Weights of a small GPT-style language model, trained from scratch on English Wikipedia.
Architecture: rotary positions, no biases in attention or MLP, normalized queries and keys.
Training: a variant of SOAP for these matrices, 144M tokens, 2202 steps.
Each number is 128 + 32 x the weight over its row's rms, rounded and kept within 0 to 255. Layers, rows and columns count from 0. Numbers have three digits each. The size before them is the row's rms in percent of the matrix's.

# gate: layer 2 MLP gate, 256x128, rms 0.183, rows 251-255, columns 0-63
# up: layer 2 MLP up, 256x128, rms 0.192, rows 251-255, columns 0-63
# down: layer 2 MLP down (transposed), 256x128, rms 0.158, rows 251-255, columns 0-63
gate251 097:132134132148191185154129116116126103101177165098141141141128164125163128129102168115171117108079175108150130128091104160098211164121143136105177144100147118089138147140108097128164142140093145
up251 097:107155128150099113090131103133108186155049085113096141171168098116110108137187114079068102120210166142095119127073139087142128080161107097160144137132133115123155119130158159137140104109193121
down251 105:157099131097133163087168093124191104116107113090135128137126134099102141139073145147156138132103111094117237148126095111071135111106139102105110154140175154146153112181107131118180159168112176
gate252 102:099078182167122134097108186123134082131117102148153141099124157157123103121157142142183144168103099122071255091132132121138152105115147154137153157138103096064106053098110138111114161119114165
up252 096:218102148076092125156127147169080145112156106064078119101131142165086129177158099129132153161104088145168110133104149162050122062172141123150155163105134146155119042126155150150170120142087077
down252 108:157128121190136143107086111088144100097158114132118106093076149087150143110107139084160101090168142113113165170161140181106116092165131109147119106143095133095149163125149130136125138106167104
gate253 099:104146122104103181129085127132102136104135209143153195107089127128137172172096167185094141144139170159152153142087154119097118134116121172143177131165113095081116127118133140175120156095058123
up253 117:118131157161098185123057124106112126124140204186104181146138125125097132172112164200123147114151168150154149099084216149124115138118173112074125119142132077095185145087130194144144145124142127
down253 108:105157122142171128090089126081135148155180104108124164161126139119127125168164106124148126126150116119128059175152166155088122145146090125095136097077146124211147183090132135152119123195139180
gate254 090:126131162153139149149105127173112112169106147146172161126118107127114170151063114084149146115138080116086121073106143104176172110109129101126111099109161206188139085128039170148171166105120140
up254 087:145114143092106090102167156132171136129151122161161126174148139091160114065159117163174115113081098149183206125164087177111139111118113124177150108171087149090041084139149109160139113140158218
down254 084:159138089082153125131143122125179056087150098123094123136124158122126111144191110120100190153085138081117121159103092153095084155070120104134165136113162098154143144109134108105160098161088137
gate255 095:154142144118165152154074131143053102168109110124076169143148142089075088121174119113104125134122150100093115120114129122094131082084133171107068125116125134131122105162074153115123157156148128
up255 097:137209133084139110103109164177136159084123112134085149147143079118118092151118161129107123149125148077196047102049151086146188148156120153142131133105124089138099156086124201074137128111104180
down255 109:150157112109131183060121108136097056157159105138141054172084086069140175142087132136148134082134131118065108119108131134158116114136164110104102155168097091147160099160134126097096143135065127